Each number is 128 + 32 x the weight over the matrix's rms, rounded and kept within 0 to 255. Layers, rows and columns count from 0. Numbers have three digits each.

# layer 3 attention key, 256x384, rms 0.0452, rows 231-255, columns 256-319
171209114175115085131112159101132148162083120078095065126121092162143208156123123120155165109147127095088149133149120144105086131127149134115074106134096188091107154115084068098107112133127111
144143124136077156078129173129151158156164128105108106078127170096138148095123114082119204118103135075142082095123159075119074168117107124109085155136156190102135095114123107186176103093062103
140153149139080156122100122148119137179154090156080090081132127095092166163097146174074102127121134141190097191137127146092156133214133150138108095110121118069136116088189097096104135142110083
153097087115130089133121085127125126141072122181146109136171062100124103069163138117132117120124146120080125086132105189083098109100164089192078111139129124099104120097132065141149105137084106
151226111163110151152104103203133056153185142085113120118093132053178100181165158138047168168149129157078094157190176122151172132100142099169128159152132132148110146061150131151169142147131089
106170119147135130102159155165143221167101057119159094140150142135106115136089118194179164117100166100068081115138182147092192124084159076116178081153137096131155151132118177085148098168110134
108114127113136130095127094179138138170124170187105130071153143115118114144128160087121145083146096115193078124055108067110048182144068099164145117092114138182118166132136111114156180119124144
168121150147106138090186090137120134117140092115104150168150126102153148127148137125181112112161178133078104119126113156142156104158149144091211090098100130161164136148161158128163125104129112
150147151137158133199076162104140162137165151142119171152160164152130160167210153121109156089107118152131151163150200165125147162124067179131130110157087184143139177111086084078153149131168164
093086138050114125131109133159115138089174140137154078166115084127214117095112152105127109068118102117129118173107117109102158176086144168112102154065106106167117112143166097120128118110096106
169159092077157125127158100118105126102113178111123172162203136162184107110068183106086113053157136168156075082075170134133153133140053149132090146207148171092135172134174161146126101116148124
129183085100217094163121151125124076113105174082034126154141086119119134137054194075076179123175064155131133105104114082105189061090151086106078127102205123157092142035111130068128153117113143
117096084142108088119147143150193192146092138113129093183136093181070093138057119181039106079155128104106109163156108133079120067125131089167131157167129114131129107211155089131074166155065183
112128120145125159126171089097102135122082122107160110155079111127133097152134123097091108092150133062186199118168147082117138141106090111132058132194089082122163154135123150103070180069151124
172126150093127157126110126151117130110103069099065135122129222134089197116158086163132127152087106083162101081152159171098182156106152110109157120138109044094133207135078157100157192119141109
106142136134126138111125071111192201105136108094134185151154206090129169120114097113090110097159168061143160165073152083139087111129122131148151131154125117069105089083075082136093136048168122
107156156060097136184115122100194122066125148100154116104160129115110098113107116117134120127185147116118107102097165130145131117161156130168086138076088060061085118142141126119158181059117177
205116185085152084174125103164197115144159181159166116145136121125093144067113076111107128141087131122220138151102051188146108134149028155147159134190153151140143075121198109170127066066101090
106201127165136087141089193131194098115110124144177103135075146116148085132150143118110157089174141137141105142166179079135121099071120159063128137173082129087113163108113093184120149141132072
116133100153093179136104137127133198150148102116165092136102138168111146094121127105180082178145106146207142135116179121129139126152108134156094099138137133094149060149201125096097148109089121
146120144161123109115147128188189103157119133160083124080140180056157150074148113112125078101093176104145135143115130128169106085137126075100136138112096072140103123113126157145085104113087152
140157135151065148160114139169151105158114146144089166160146160129152122164138057108099144144202167109144081114112147155198071089175152104128128149161110161086110118158126108121140132135151123
095164180094211145122113141141098066124140114063100096163177054078064116081038111142128120133101121138080147177126177044122130187146164162162151130161157124154114143106145110157147151138043162
139132124133182129176131086164125127130114171096112134136132130140141094096110144145127168134124108202133101149099113087107147105106127131118107095102111132107157155172086079081138118124086118
122151104080125180139087143138164129118124147169100111100077152153151073161166117090130145137140101122170091164159143126088131139186155146102138171148150133164115101123110063164120100109128137
# layer 3 attention query, 256x384, rms 0.0448, rows 232-255, columns 256-319
034083192112135104121082070150110106153110106112166105125196148149119147121048121139127097140106205063153125148077070148114144145049152141146144121206161181150067170071104159104104117148141155
125117146138157126115129104101160124163155080104109163155165096080158161124067088053154119132114090059066107096145143098182138121138144165151110174154152080136114123139142108096096089137162168
139179130105102130111113121068137107096163167121127097118166181151110109166114153108124182052144174186125140175149221136096116097086100139094133088138128127142133130202086193094100132080132158
152103115058118123180135182095088104086109081132161152094107112129124080110121153173135156146108151073152141120113088065088126170182078064147175074164102127166140097089107142101034113065125168
122087126141090089205101131077110098074116183137089091193117154129130141125148061099095111144139060104141174091135169082082182121128162115173053110128080162148142164123129063121140089119102099
132110123115147122099191134136095199068132104088104144111139160166162155102167084169196125221086095120105138125178130200157121109137163134165131128161140162121176147097103169114111143094121164
120104154138152167156157123134149166115087179114125139072131128127102036122048165175087133135129085159154105138151182110106117120128121151183091141173093181094155124179117097103091129192101092
139143093061198134107151172139151133090155080187150157063133141130110134067075105128140137153137150162133167123148118127115155105146131113141119103090176117113124176090072138178096092107092108
088165139087142126157162106126093079108069131119128061123158152162141087137060105175102110132055114103184149179094093098091081149152164070121132095157139151082137110096077188143088106104086113
147170167091106137107115109139092169159128158119140156118172096103153149117158073139163150138084173124093112144127129124114083175066175107154135150103188144092117098129139058120122174115076070
138080101081116103120158102087109146155132095146145160115117201142185148092222121142130168110081152134156132136098109127099075162193154112113104129093133133091107129203107168159149163152108111
173122144117095184188133116135151131108149133072108189070109116084138169137174101144100106156084076107108146162067106091159139103202152135085137113156116211082123127135104106135080085153141090
167152095118134078153134158145155168136148154140190121088134141178104144149119138170114121180117112118053088121111125181113171087187129089123175128109175124090063130144194125170210099188063115
106078084182100123111065087068118139126058142164112081142147066126100124082080096131162114060196175138111146113101159081168074116156130149155102179153073114119147106122139075149078061184140084
109142091114098154133131126154097088192135230101135164093136135135143121103121129120138132158145070151082107121094122158107108143050086104110158111097182109156086138101136164154171083165103131
130133143150177062123135126129049155182111101150123171151191116134125154122181109147085072071093116159129081179125130112071074146092100090073184082094085091118071159058164236135079107199099089
088189139113156135152157153130143124120104095195113058158148081117187145153108184173121101115094108146112119168174149098058110168157087091110157066087082180183146105160090096162156131169143147
119165155161120093142169154173066127133095132177165139177127159164113123146141153140131173127185077090201139159116106078178163133091147110146176002127183078144188091020104175092138097116092142
148123093142147155140140092189188106174127124116106179124200093073109184197148165102050172163095082095110118116109057027150174190063162106096122145170145129115120104135092169114178149201202134
084153143073158157150141108073052165129161164151173081151147111133107156133086086159092190110111115071123060086140155054135105149116086147128117137139152205088182178144105172134130135145156117
136124177137108121136107094108082134104169140116163083065087084092145100072121136136144080154109097121139118129123153142067156178105086172079186136149127196122151114155189172116142094166077087
082194086115111128139108132084099139082143068181147166129098122200191208152159075126168104130103180150180053074071072076145098076122171103099052154142145146139147106124088195164101185164149137
090147134130119148166133153137168123125093124110136105137111142125102113130175078146123070128123049038140102102154078083080143168157087123090059159122096094075139091092196197158110138133147165
072129161170164132153137130114082117152167123111149155160149082135110210098097146126124107103163133127125095112115096116145189152208086165121082127107127217143100165130154153147146154160081107
# layer 3 attention value, 256x384, rms 0.0568, rows 128-210, columns 256-319
168093083134099107166103119149102153110120105164188132123086087113130162159149120102118110155161130116135181127107160182122127145124120102090139137156164112122091169124170123141124133148129102
122109140154103116131125156121145104149135161102129151163147136139136144136159134177134178098128168104103125138102134082117152113163156080105091081134133110133105102163141078111111092139142133
148089121127162089078154116128100079093093142172176143125150109160162143105123105132168134151084154146120109111161120091126136107106146147134122044161091097153112126156121077151138169105110117
147101147148123155143096099141113112093118082129119160112117107133099147186097119140096130166167070126166143172152143126107115101103145133110130161173176114075129120106148098120121111123130150
124127145165113138137098153082118124093138155067135088116135110150104115153157132109162085132142180167126108095136127153090163135129189135100119145161184174130098094085118146125168148112108185
159138154072124127124125107118151119142139121107104167066136120121146135141160113141132177135145116153134155112119146167157136151107162176195121167166116146119102151150126115125116129116090193
119182132097145137113139122123160149081128161128113156124107145166148095152166079137124108139105154126159139100121110134142140135067114144100153137187099147128144107125149112132094114121159139
062164106104161153146087123114110153127135103160148105116112123150141123128128098141142143127119124190115165080195137130113090151156132158148143135128103097121091085155091115098158121162081095
114093084116142130137074174157096178164137104104134129132128103167151111110135139131156121113100158137096133153121132095144153137112129145113128113086076100148108178085103128117127089152161118
101140130091114076155154154140110142120130124106146081100136110082125100128113128115049117118154115169077134145066159094139095104175142172159143129145141114162113121100099105151183114159139147
116083157141098162087089107170069156166153118104106104119170105104155066145158154157131113111139092126118074114150139158153153174116124134090133105133121133156141181117132150133136168114153187
109063114128113150146129073128131124128129157106138110103148094082168161100156152139138112119128116133129142167095127101184169155138179160138131099143120066129143133158113094145113150131133075
132139134139108100148135110126175136110141127068148145113122106099101141165150093127121117158137132137108126126154119089112100146111159136139132086152193190111114153117139144144109121158156139
109185125124113132148087148092135140177154098154125160111164127140142084140106132097068110129143164145073166135121162160136089143133168137139137100144117139184122144139128117167171162152137112
164153142095096117162079118141092172155075115117154155143175145121112152146102163129130187150110155146117137145136159155115089142142154111093117116122157079195135186068117157157130101109125128
172101089103139131106121086091143093132184161106082158081123135107120124176176138148108163134114123141141124127118128099089091147134138148130084098077153130145156135149088133091135111084137097
158126157145150131153165133126091139155109114086129129186153132145118104122135122127132176138121134113077109103110134155145115156146131160122101111143079139111073122114114153154151163101120165
105143120100147145140121173148159100133164121124127138166162163128097096122120096126076116114111092121175107156076125151132114158137104086158142105086096122116108104110106187110178078155146154
173100125097095134115113117073103115160113183148103158108151078133175106098107133104165134125111139147126138134153166116115116127127124176148091120105139178142097133129094169147164144072086159
117160156135148150157147156103084141089138148141069117142092153119078064147130113127093114126163137132147114124169120123089098165127157128113136171196090137093111174097151133099108150105120148
099196076083158155130115134132121133130063148114109100118116168115159141123115115178086126139150117098142120123139130109106102142132120172124122108088105160099158106140136102133168113133124137
173166129088147084102150114117135170110134141110137154127131168152148162127148155172166144109124123147124124143149142126091129150101145109171097073124159157145163145150118143114118150109112150
119149115134169111121131090093119100183089117145113161136097112158107177146138138093103130091172128144174123094189136179132142182183113080082143185100129115157105134136149150180089147142156113
151143112095117130148182171101140085135157131117100127096118114134112086162156136158111133123167130121145126121148115123130112149153133131179087095165118088091091149122122108139147162127137128
122083131043151113102137134110155140067084117114168144187145149108150123109116094140120119142119119158135123166082151159121156128115164160083109191112139114096114167118154160084133130164196139
107148094125118100162124153153101139084139129082155122135103162139108172123125122112151111086096179136134177113103110097093152125150143110111134153124145154108186120137159116093119136117166107
166121136138151053094129156123102114123168132177146119149120116160114180147145068127138109125095105103122061118154137146147180095139120120098137127130165160109145103174131130112139129099111173
144125123116101145177117101128124092146074111099130160133108086125176088140165139088123071148174101129105128124136069136164141172163139106102122075149125087164137106139105114118136161164104169
112165101162170128162125169182108141088135131133064116141101138143106141148102140150117156125097100138082125081112113104110123142082125123131099144125160152179154128107120161140159179111081156
103150150100119113170117140115146179080072156076098151139147088137159142099143152113156099090138118076111167087116100185053144109123136129146115133120087069120135141083154117135149107150166108
111128105123117103135143149121093105141094149104095116115120070159136098117100095099114112138135104161125136138137125140156101149128132162156100153116143083167108169154146097128143139082104125
131125072113135120132189150159078120169111139103149102161147079116153132126157142145106143130159138130131102131087137139126144137123106127119180139131151147090145170086085147126123090118126128
130138111168209110131134148093103149114117093120116148137144191163133096129121113135125149073089137121141121082100103135107127098117104100155131134146092096151169065049133132134134112131171129
150103084111148114127115152132111145105139110153062088139205108156146079143105117117094115138130128098194102066106110083082135102148169144106155075138106113138153137112138099155154096102161157
137142103157130130109114140114117150154093129064091113184105189130101116094144132099162153134170124193146139151148124143132147153108137136118137144110162116101087124146134099158144122132090146
170136091089112130127150117106069098170091147120129132116131116150109175119112133081148098148150172139138184104129138162130176132136158159083182086116111128151107106110175153154122152133128110
143136178126094101151160161133155169164116115096119194117088122126159116107129094139142095131141103105120099092174157135155122168104087131113158168140131166134116093081100164158077135155117165
110137118100175114130137147163096151164100150133163145080085161170163127113140127116151166106167152127136156149104123129150103133105123088141115090188131150152085146094093104074131126078184130
122135112106149104096109070112096144159138102113113147121105100154117121096107164126167153127116089146128129106142090131140132091100178140144120132128109158143120123144141100154179110157103094
128157093133112149102156164135135099162137115122115185163133126140124101141136084096180124123128152100141109144089159125134129144163109114111132097076110117162083176114090169160113083102187120
131128106119144077132167133176141134168097121075153107155137136138130106166137138196123084129107156104171156086131132160132167111189106097124099122148152143089163126091134063162103181138136118
087128079096194140139154110125155121124135162127071127129180136130149129079146135110147154123130104129125143141107108119107088116156119112135162137068126201118114085148067155129196123128126111
069140097219103149090095132098130129123120139158099150165120123160151174122072109138175175114144125146195138117138125125147151145158125119101141164127079131144126160159137134170098159159096127
105132115136154071131127137107140078158138124150122128071119160134178149123125103158102089085118135180182140100128086116156113098098150161111113125122106128186132173099094121152098102101099141
108094121120090125112100150171113104134164073153154191143118106132117113130112117089163117141124154108113152160160148124068145143107118089113103132143101157185150128096103145100113137084176092
152064108119167170129072122130109161133121161072140146109154110115116104053116155107132170135078060130120098152130173173111148066118131120131138171102127101062186116124147097080127182142156179
128154173168135169177166130122119116128151100101170134139129117116136129165117114122131116142160159139164160145121115135107170104121121137104123083122181149141072165128107140131123146096138161
160115092140131147129128140136108096146107128147105120109188114171088157153120130135152144112143178157145137177124156118105085134116126102174158086100113112128134150150169113144122117100147128
145148108135079124216123142121124080090172124118090083084112116097126120125138137145113129129093124162121139155130096150144109144125105090112120087091107106108119137113120116146157114129126129
117170157144117122084152107112170145097097101109116142092121106095115116134125118102171171175141091129146142114168114107126134111108127105116181120160148139095152142154129151107151158113167068
135148117074177118149117069118161169137122179136149161148180086123118171112134104114120137124123164126150131192120128110109145104151092126113101168142100110172124125171120150152091118105148124
079138171144158090125077107163074088074110102104111132138112133151213128109072137090123163161100176144117169120118149113136099089116143140133119161128108102137169124128169175132073139140181086
093151152170107145119088139153126107135131087131180105091137159119124112174115133175121140101108158121155136135077126100124163154118127098154169150163126159133122162135154132130142102075102142
070121183161131119135120116135121152153152106174113102142095125097118104133189154138109128127078101171132175095100078152152099117137141109136126155121074101143086144112131143120145107146100130
103130095178060074124144137136129136154093130129150150125130156157130146154163107127144127145139169113109095085110156142095151136118109090096102130135137138128177099121127121150121115130071098
086167153129129108101109096078124103147120091164136072129123149064139153123149113106093133105086167113130107139098163078157167108163151147138153105132094102139128105065136167097182084117127123
112112092105140105104138145164165164177146096149200156130125131130135169130141108080120099122121128119102137107109107136130123147138094169098115072118132129109143161172148174144116129108172164
115133163152104148132144097163067097101158189117174128121108092179123089106101111098141145176087158109185122156121103097138092157126079149112102138099128148146130142085115155128179094150111106
087123088146152157138154140120144165138154164118071137135130113141090187159113124133135154093107149156152103144176120158143141091140145121100128101116166143135147173090122114158137093101133114
119133116127093116120165104101133112102161157121141165117137145127078093114139135168084122157126135123070113142123143108142139125134105170141100075147111145125128144151121101104117128130108086
115096136134045177134107164152126147132093130136114164133173105091095135139144128154122138102158102137127119103140106144139135170125133134127135126117117174138156142138099072138174167139092137
190154141098094131085098167163138096124170169127120087127111165135118157160065184101144111136112101121158160083100119103147122121128151132122124122154153159147061131141160135146082108144112120
088158135088125144115143147153190152117135143105166126124143113173075169057128158121142143126165166081106134163126107131083147112142085078102081051127138103134132141140166117110088109105101097
083108155140119152127092088096085165124109125119104088159118150117145163111067128094112092129135149122138117174116146122174153145125118162121151103136138140111094062149148122144144086145134124
071116162111132167119108135127185129164126145119132197086110123122131156118121184102137137113122113072170106128135109152091132112107128141124138148127134116085162066115129084136126155118141125
141128115137138123115092138125089090096117140095153106095155110165142144125142148122119091090134103163119154094124074091153115118120168102130156153148168117121132127123143134139111134145118172
147160159159157151119153172124124120120133142104175068164125145110066107101097084101143138175125129081173151144137076117168135129093144088141093149096133092117093152136123193125111126113174103
157116125131126138120131145115117101164093165098138090159119154157149133149138096173096078138129125144156120125149092116159171136158118101106133152125136140149134144145136066167152103100146098
178130087103134106145178175137113121129149070098136150168088101164161148160149128125139079158083107143107152154135154074174150166148104098093160123125114118096125105136110119126118077166118142
141117132145134095104114091182116138137122104105137143102112172101121111091104132182122094133119177165134123118155123157157075158108170120124101119133115156119146071121119132130101094162179103
151125142131169143175111153121144145126151094116085106094145144157142184155124154153169147132130128105152101158123131154137174145147103138122147142151083147122122142157112105101177130117139082
161084116136117135164133136044137116122112152132193102115167123126119128145104098155110167118094145112089187185109127105104143086142123116150124133118136137101135098126156148172091136083078155
140109159138122187113180096110143153137120154155100091148103118121167126110133125119133120141102166131065148151160116079110102095161133150122175138105122077078134121126096156110122149087127109
145101125082150096091132134111110087143126110155113174149148173074084179117120122120116102147104096146121167125142096156154145167154089094098100167128132168154114109157127143165126143144129163
135150087105115127157145140135125150138142105100168112105102153166136120173142122083098140143117134094106128167167147166161172099082163128144161075119138186118127124154166127132096085105089095
134132159199126169118162109149099095118146139139124126133070124101090121100115132131114111125177091107114110161130079160144138090122146141106118169137092131072153115075110118192128107168117188
125138118141162105125129108135130134135128116116173099143118125174139149160168107130093085082133179116146098169123118132158115133089102116109147111092147157123149156129127162153113131141138140
077073136181139189131147137107126109082145167080109121090109161141162118108115141136164125113126158074175149170157139144152152168100169154154125158151097123193147183089174177145132100155112123
161157120128150123154134121153111096107138133121114133132139128138171129141102132142144137152147102174081130119111133133184175150104152158146150100151157160154182141133155107142102103124106149
117118101093128173143126122146108127155128107083089157167149176144116150124146077090162107130134097092134146140166121107134128125173143115133120139124133159136140180105119186149100114168139123
120116123103128143181108135151173150078164142123161112113154126107105116129124178111108084117098098111066150177141138113138116130126107165172118102153153117091153165157122129100132109132108136
101120111136147157138155090177144117138102114165135085111147170110117097135121132082119129111101149056142104144058118115134133141113117154099155094168162154182108164126096078173138120129128076
144124170121120191122111146073119088159116148186124127162173151152078130150098107151086158074127178170115126091129148124185146110156167118096126139142110150141158104151126145127134113144114133
# layer 3 attention output (transposed), 256x384, rms 0.107, rows 128-209, columns 256-319
158109096140135120132139120123073169161129097066139129137154132104129141098109134106095124079120143162160093156133065125151127158134162115135118165124137166110113146118187136128171161140142146
120105108155120137116079136125163167115148112117152137157146135156130137142149091139136132131072129122151128115100130131133107104158133134098087152123126089129165133109136087118101178133136150
102132135147104114133123113132135140142178110113132145068147136139162148122154097102133179122062103104153091153100122127133110117133085165140092154145133092138116115117093149112177142120109121
110134102112135152120157100099164105108142154122122093139161132045144115110107171097106089108173080093110124108115105162103140153174130117091127155133125116091155114141141077151117199161133099
135111099156145173097147099093090074121130149138171134114181133102146121110134126129101085097132069123135119129107102134073141152122134128103099130173162176106139143175116098158189130133124118
130173097127115136129153171131129108118130107115082137129094091104100123103137114130108181167138101134162102111167147107078130124124143102114111135152095132095125103067099132101122122144095151
151140109127072138105118147163162121144127119146125131134173115168135152131136102127084143129141114103129145138118076151103154124150154153170178122107092121099122080130180103148137127145152137
134176112126122061110086150110175121144164078113122116128108188073129146112102109126132132164127121126103165107188110155154124112115151154171119083109108143135140133137129102082130115122137132
165119145120141104073165106114143219168145112158113118073146128144105103102140139141110119139127140135165079138148097119106102135121130130148124151105101137152083129119095140130154094135165115
074124094135144126104145144112131153120161122099141151116095143099121116097143119143148163116134123116091110110108160140112150130111167151080160145158101098124109136129120177086162151195119132
118145171098131115146134118133099171158148106090091105104100084149089117086102150135168132156132115184143100118152156136105158117172055100082102167132156170118101097141119111091157150128139095
151101143095156196142178108132139147125125166138104159087085100118092118119168094107139151169094142095161119099140077145136070122144156134181135151143091122088117167081104118126148138142134140
151140140158138097119135113123151117130131151123139083085135094150112104095129187111164114106142145143163127097104086145099130142130146139087153161117164131078155111109134102082088114141161141
139149129143159138076137150146146099139154126132132126117142149122123186112123169083152162124150124108127153126151138089147145135136134138162141124122153105161146127091124129070177170090154108
112146184119119137134108153114166181130105133137112107114102130078134124114131139134148150146128165117146124115167137130142119151140135152122160144174121146151123115109177102151097128173141116
163095082112093093140164155149115132163156115125122075077133106110140153131149145113135157160110102143146120143147151143127078088143099160105167121135093153130137084137114124099085113094129110
142136148110181153168135100177114098157148142150164170137086123149094120155154131144180114139145156138107132170078114139149156149135119125094127130150128147124114084128164089137153148164127150
120139125133093118135162146146143108146105137164150126130095117121123163097104136150151157181139091098160147163153092179111144119080147096131141096151100094104146102108114148128136126108082181
152086101150153130143112132120136126116136133115093115159182136111158147132150113140111114164129144076154112135088146061136139172120082140166067176089111085060135137153121137132214156111121115
121178133141159126105102201147110176088161116150125127112109158144147149113149099101123108133110086144113131099133099143121170113143136129105155135157130120127158141126149150134125161111085160
159123093157123167075118141137142111097097078130083097141141125125122121102146142106059180147136142147108173108147133153143138095116147088142125135087119106121122109093126118122153123153103178
175129123145118187119129116153141161164090143151145096126187186113135160120126110136174155151100179129110099087068104140177107153138112142123098085082112153162139101161165116097182134138146166
139123140167133140144115186121172124109088086072174163142097135132083107123114129091115158146077161096141139165154112127135133177105132124143102144145105087135091140114122092112133114083105113
180140141077145140150141110116139107131138129127120152042145132155101124097154133125149104129137122102110120137121131091084105089134118123098134165163128131073107115073117100114107130121093136
164166125129108128121103139091106147148153131142104120096155124096148113091135099099129169136106122136124139093114138159142093132117130114120117171109107135130121111140145192103176117116136111
122118106123114163134127121129155162140136126132179120157150108096150130074087150134105159109131146122128162118123104150106112135131116125159121151091160144192185135130103134121129101108172100
107117114170155151110138119070113109134143162114124134181158108128096120120173122127169120118066087150154133182099125122128084127161139131119113071150135159132114124170079167139132122059149125
119118156078104079141134158156136096143179118138117169079156099069117140150120168118153125171152111092124131148146151062121162143097120127172116075151162099084105111120149140127141175147141100
122119117161126139132156130113124065100148131140120121138102157069089098151107112138176084133142141090083127106181120159114133137076139096127136133132141103124117094100125116097141096154132107
106143076108138147117121115095125138126129117113138088097146138096122126142091101131096149126104136104136143107113137183113152182142103182082137108163091141119143108118163123170185102108151132
115140104108149086136121131122102135153108105140111140135127169132122136167125163080105109111154138119142129146130079124109097171095163114111154119121114107135138151083117132085137133144060125
090119129137079136128095138136122129123112114077146145103135145121133107120174149116138123140159133164127092089123123152154166079110128118122125103128119158108124107177094100134156120129112129
148148146101115122118106113135144154120174086159143151157148136132156161136086161150105085126133118140126141160087126117109185085124150124146165145106126109126106142165172143182100121092108162
209092163140091116097096098055142132169142127055154135150157124149168188160178161135155103137177141088110097113117133163120164105109107126125114107153093130122098126166094120137141122121150141
128140178154081084142128130131086120109144094112106216132147134152137135112128116136128138156131146154152108143134111150139154116095128150135105123138125140111126093118150077115138092159131127
126117110159119157104190130077131187169101115103112111081075109150124139137147119098128126147136101142105138108163104145088108169176139214130075110130103083126116138144178169160117138135152129
139120150135099137137130111124135041134102104104164143160205134145169157097148146148081153146154114174146179158130108162116118153106054112140160149150151131108103146154104104125122157124114107
150117125148123158140166173169110145137066149108114099176118118130113095141097135115112101105119170142128131143137130115141116142155141140090103152103122099146129158135169137178124122125124128
123089155107157157123127151121154097124114111140128141124105099184122121145113147157166117118126090110119103066112118165102154083144140115105139151067187145126086121131163162096107127153141149
135120096120148069112131144119172088144121129133118174155120123137069131121103116151090099115112135115141112130151166154107122147155172120160132127150138100155144071103166138158155062142125124
115172108187150155092138077128138121150164122112112163161156104118114121063092147141110114171153128141133075122154131150147134171091145125107085128145125130122118099129122161119142129107133104
157109076130149118113117164119155114096129116134131106147118130133150178102109144171142157099134117137106127119114179119127116142143115118165089158092146157123104132146135125126134153092106168
093130147174129138148101127116166140107093160150123210153107153134115114128154101129165109113124123136116143141113117144161113148086147140149149127135121150161127089121155120089140116150145144
081066117108147143140150095121157136118148091141075108150152121172125111182146152140134114109133103125140127156099138100154130149148139141120094101110175105113119130139096172104145136136106157
125181160138149094131098154152147129106069131072120119135165128123114064092113108097117162126141116110121121125095130113110046139136128111129167169121152133105109113150146105123139092150124103
151140118140114112150143108145148145147148129156131135082130134086188130130093148057114084128130109140162144118129169092134127104144104133120094100141099146118126093179120145102125134121138091
133158167122175119099118152094138101116078110136127127124173126088089152104149135158111127118152111174137125147154143125122107183165145165126091134095110131062118173125133119149121110101112116
122119153194162106133116166154114127107091091095131138136120120139113137158146052128127131101101167104112147072173162083148117180115096139169109168161095169172126175126125158184099118059137153
080103124097118134141166100135122124128104093091121156131174076085153159140151097126134147178132106115158082116141135180108134119168125118151129180123149104133135110084141124147169142122188156
149136089144091122099132172131112153123135127111171070164107136095168183116166142155152151145150136120118132113108144132138094114143127098072146116122155153117140095163162091145116147090133120
099074141089159087135105186147161163125143141103164078168107097133100112142133081136121124136092170112104145140149147135132129112101128133129129100157119130138130099135114133123166125073097129
108126123148145116098129113128118110152181144118080083150155138152133128121090132122154143120148140104122141139123171168173081160137152154156145162080133097146151121156170120060122100126184108
095155113129133141108176165136118126099140107148141112161116160112127104123117123100087150139153140101092142127112111138140118118056129131115143110091188096147144152133098093146125136129142158
128119083127127153145109163170149141172106162176100130121132107127090164118081122123128145145160138099120135126120101165102103072116159101120147160127125117117144151114133138114126132175162130
094098146169174145103165128134112104150110147045147131128116113122126140160085098097161157169140116136131121083064109133158139085113107112132155158123168137141116145100116118102103127143145169
131180146091154089148112130120112073141125128159127128105112111135094124172202147121119152122126143118102116126130153149150174145109132078182163136122152097104134144131069107101093147139051154
138137116114147127144143105130119128141114121137168129107147116111151143121064128138147079124113169144136085147146120174107103123131101133128106095127119130102155116123193156135132149180185095
125117143093163141126098137105118127093167119127091119152145129152142094131089174168181163163113096109118122098066099104143096146157080147129123115119153122174135077111133146149153087092116119
131117134153176126158137090120118120134136138152132134160182104138137122148142161118139144073144195188137150122168103174152168109101148116154165102100117173145150131137183088134133124084140136
112112096136127133150131153153163169117128112131118152119136082173106122133099099085181151146130122158069101127132133124165116122116126175171115171155100130120097091148114152099112162133143125
127163085137146130133172106165147149207120116102130123144182130106170101110128162090147102121189149133101108112126112087149084142117127120144086134128129163106150136146170074137185149171094133
123154164132124091087141147118053141152151151164132138153106129132151128125116110133131133120086169119118116107176157110077115072100147099122109117137131083135059136135153121155111105145083110
139086128139121152138150133114097110097093052112150104116131146136079105129123120134096095155100093120174111131085119089176138148107105138150121105132121127146128120158093115130120122144115115
115176154096134125111108117105095120125146125143105141134114138096160138120124176103121146106133161165078147127090111122105131146184061101129136113137087113143070110121127121106114109110160144
123119135120086085139113118098145096146079135163104159114115161170153149133122119092126092118097163129129129124107103161131152147095120123115134154119097154131147149184138102114078092152141166
129114151090114151084142126105068130172153117096177171122097127147131140135111105130097164141143132146097136108136107073122130142094154131123119152143216137128128126129107039148150163172126139
106122112156123153134120166122166118146150116113147139098141119122113131119113143084107120122135112099116086101094093071158115138108134153058117136167108145158134119188135132200142166176156153
142165171101122142114114083129129142156142149104164110137119101151137110119096178134097095116125123160106133106073132156103111134098149164160164170147171113133126115158105115112132112106123128
189138134176094084081130153135119127128151140146109109110085109111142120139097133138159085095118147176119138162108121140131171131104123103135110118108142147123132155127087128132163124130170155
113140111133103092133124110124148145111121183101101083150141121129157140100112179106077183164129153145084125154104152138134135150090128102145139155094099115071148107106167122128117126118141154
127127138081116129145161153131127124152133158140115129123126108143150154135138120175130122163155078144170138106156143120126137099105139104120095123078162123098176188084141097120113093107173118
155106111137153199098160114121113137087139076160117122146153096126101144128120128113103152100150099103133106140091123143182081118098112103138082166176122066082153070132143158170107142067157135
181112130112117153139117117142132132135138146155161128092151127088140136114154119132086132151178155147097115144128137149110079118191103125121188099144079185128167147130138171122186150100116113
131133134170116111158168086096133153103093081156091114104143120149101138133126123167125143111124113107130156164120177113128153122145103126075138164148081128091113123139106123114142110142177145
125149086168162113119126106052088134150142117112119124112119137124068117074121102098091149141095110182127137136141113093156089133134085102160144138126155099154145103097144107125160131144135145
081124118189118112126130123146129102143090138137152171169076160163075167138140095101096102126116090184135094147134115117107163180125145121122170129124165158128151126126139170160120111166120146
163140079108091151097114091145098109192128111120194106117155110101153141132178116147086101169133143134154124156133073136160119143081094121085073122140148131141133110151139145153139145150129121
167152139140144158132129127182120165144108163129114109137172136148142118146143131121105097155148113155115126138082142172131157121134081078122147132098154122146104130110119113165108110114125168
116145103144131166125134112104122106134137107105101102115155182119094154142157137140108109110191097097106153111122169123129116160207154150148117147088115103147165127087155114108154106126162105
155100145142124145133169113132128159118125139146110100143124135109130110138130170129156121147133066132106131171156121120138147104170112111139103125143136147175120173151157140137143161149197155
116152113150143118107116124106109102108104159148142111121123111103131148118123179157163098115126137157149150103136124141116101137126131130134140097084115109124122128168134129109143115124109135
131092131145149136128139112125126119174113144104110147151131134129093089083108102139144086108159160167138083103118103113096131181128176181100158124149095141161106171149124095136129107142118097